config.yaml
vocab_size: 1382
norm: "layernorm"
attn_scale: 0.125
tie_embeddings: false
init_std_up: 0.0384
lr: 0.00447
beta1: 0.95
Each number is 128 + 32 x the weight over its row's rms, rounded and kept within 0 to 255. Layers, rows and columns count from 0. Numbers have three digits each. The size before them is the row's rms in percent of the matrix's.

# layer 5 MLP down, 192x768, rms 0.107, rows 132-191, columns 480-527
101:177112118091143124039122188140158137080169118145088122064075100037119105158135121104156111121082107146119179093123174160134142099153102062128156
095:089146124082096087155147172138133180120185124090136136140170111104128142207176101200172190121187133137075149157156128137126151164100112126107148
095:132151154133161080177128104136095179190138097087109141093133112162097115158151074125088142150179098143159132098132133120149100024117149135062222
098:160170161148192093129164185158156103134114100125142113077207109081141125074184180141150139159078115163073114162096109156108166152132113048117113
101:106117127088130130143171095090125146145122090208111129182143131127157124129122097074153079146144059114095087162109123143147141167124124108152089
103:077195120118045121138077046113093068126096137114077141131177140088116108123084156183121160094152115121119123119113058147153093096094117132062173
098:086155165168168172143097126180160144165074165154179080154158083095153165132159136094160121118141138112151128121068144106165159180046076148081091
098:111112205122123111112072111104116112146159105123134159116126125174067112129098077065152177099107128137148101139088144133103115125101163107077137
097:117153100189128123137118128117131128081109214110130122135079105110069119098154080129101088094074132114118145103150084104189105108149099151126130
100:180102067158105149130161103153158174103128096123107119192079155111136148163125063133128179131162162089114145110154135094133183051175123106118170
108:130177185105084120099088141096049129126172169070127139185123138040099153097145111104149102132115121085122158134134176128117173101109092103161102
097:121093137157113131177081139107119135090138172124129141100108139134138145086130130145152149128118039154177118115140100144125183098134120120097118
099:136138104129115068153186138101160126089106119090135100127114139147126144118145110133177148081122134110112128140126089151105143143140144124190130
105:178172146133131080081083162108071110083159124116124197110137128123158101135150161130126108136097138118173152134107159162140107069094176161120089
101:146205081140089135166164134094146168144136140071139130122151115094103124120102121099138163166126096100114053080144140100171152127129132126118210
097:128074170181118092093102162169156139125152140118152126155168170104118144173141122156106204100059134169113101094157199137124114140171127134126035
100:180094144109110168154123071149143125119138136088067079144152117101140126132156109111085135124166181144092091103163108150122137157107063046095086
101:108187162113138125124131135149087115146085113188079091141148137184101184106121096151194146051098130146117150120092158144088143136125142140125155
098:069165117181063140142126107055051153153107144104171128078108130146136092109113091119098180146072158067106155139149089143104073114141142091121129
098:163069099112142105143150136147081097070141129158091129060168168132080146129093143183106138108213155113255190138141186094147105191157102091081172
103:112147141130122125174123109150133163137150182092119134108042108129150151119200146063142191172110167101115064141125182131127135085120153104102091
101:169190108105078105163241119180113116158100132186120116181170156111086088131153122105112169139150098095157122166188119145098110123143097155140095
099:119129129151149171091154128088106119112188159053148191141089129171090162143113111097125119130098158158098139111161069104127117115142099138122118
099:123088114121056111197172145143119170163091105118085080160160123143109122104085174109151149166147157084145108084168099098130119148121067088155091
098:181127141163123130092120079096194118130145049118116107133146114064175121151196042120076119132133094119164153128109152095117079113107189157124055
098:122147119082136068124173152148126109072133110140119082117131140144159105132150155093097141109082142142157168098120072152135152113154112089094173
104:155106099098171137160114121197156081197125178089077117103047158108110079107173121131110132184127074154202201096179135090139150152050166170105142
098:209203201129152099129121071123113128135118100155113078160090152168165086137107117109078142142108047091141136133113129149118096094124148081145142
098:078068173096130182110187143097082186187106174134124166104099101107122069194128141117207102200155146157130118075092169105106139101082177077138098
100:101160102110147110133065182121101063151071081122098166142136122141119104104139063178118091145067149132085147163133158096081124082123140141146164
104:126174102140131148159133099145142058108168109137115097124139074133154133127129139136137182109088113127124155097081161133119143131140118148111151
100:129115146061076077136026164145107115180093141178124164115122164114104101145150121123175140093110108160136167145099120108154144130129093116151144
098:138201144132120193172169125088155151106174100165053073129058155136094133071088147110151120118123056114169142054080141160082113141169110138180159
101:112068091161121135116130095111130120135185070138124142124042120123111073163119124138139138126111116132075076119123180127134113128165125161085133
096:120104165187161134191130104120118148044137085144102179082150151096096164140108156111157211130172154136124085124109120165184120151076124130087125
099:114111139085133124122155123156120126100132133065101110083098071129118077167152142072116123194146102132140069175103159104135032116163087188113126
098:134098110155138150132125064102148163142119101197143163084163210199158138135103085108138204196079116171055149150173139171122083121136198167110121
102:157103102094184072123133140075192142019141121181178103129127137144105146115160122170162157118166125134132075171170054139141141120103105088105103
099:137133170184130087145079160124144119166162129105130139184167175065119116178109105155159194136171167074093083135140100095174141057160166096078118
101:143161162126118135158168131163095084161200138159111102139109124134128098113152154143107138052171135098091119105126119144091080121128134132164152
097:146124092109119099121113139156141146161113108128106119090219156192151055147152147160158166134148178125180099164108080145100128097051057083116085
098:188119134123115084133119096089103109168115162177133166115145128135174105116079112063078107071105133114121116146104144123165096129077100115088151
094:136109132185153124129169101095153146170131097083120079147154142103138182137138103108135078103129135119121109132136114108099131081162087163069102
098:158139103098173135114119136096072128109133121125145154166140192091172104136189159145122132102134147160165141091127159178145111101145161141078106
093:078155152103137105145148105133122145146112036008140151094117159164104191160124099120178103136122122132114091091187177151132136140131122133163197
096:134148110137150173108149130127103133125166109153139138136107155127073098054160128092154153152103089112142135160112082159144104183148137134123157
094:149151110117136133125097118178144015135144149039144173088170123083081135060099135120131150129157164076105168116123087114159130123179146175136202
100:137197121127136123160112154131112130146105162082150096163165113076223148077166127124139156101101117148143144130167185113169130204119111143121131
101:129098118133124109172122106105144169083176102158121134151169148133139105172090136160135118105127134143154155166096150148078165092109139128070140
098:154158123129180101097197178118098137118077063153119118107083152188110134130106135071123119148133111111122138153216238157135086188110134119144074
100:075171139144118173153102155159123161150146135128126126099118161113106162117125110185141102126119086111112116145146126172138134118126105132048157
100:112090118109126115127112112064156209131109197156117145192115125098141172098138090078211143134127218131137167207118104112165147170109168112110097
101:165077113155135113166157150103122105143051086158106081117054161123109144116118122092142095135128114134123151146131132137124126136160090202075151
105:119075107136152165135120173080188136111028138140074116074126099095122104160137107145122099130097112078134155161107139132125062192118110131149123
104:152172121177154166152129144118152094200095160132122152124189133173150093156140078090167117136130165184118123136150136116145110152098143118141123
101:146124094057114148085131151101123192150130131149150156121092153172094146137124122097172154122114143112112133095143172160113118058158098151137107
098:098143167136123142092143057156151116154136155157087069048082165130101178174098111090110148156164170100125139156078126180161184117138113139103086
099:173090128123084145142147180185169173139080144187098097157081063100119137078170123086141147130153185124157120152151112168149202126169139135075133
096:106179180128085107150139074111182106152116140107115122047127146147122144063136128128092149172156113096119133169157143086087129135128146066075214
094:139091152148221107116131112156155172164079182130129106092077075160205116123095126078076109145123137112091136074101100192148155097152109131096134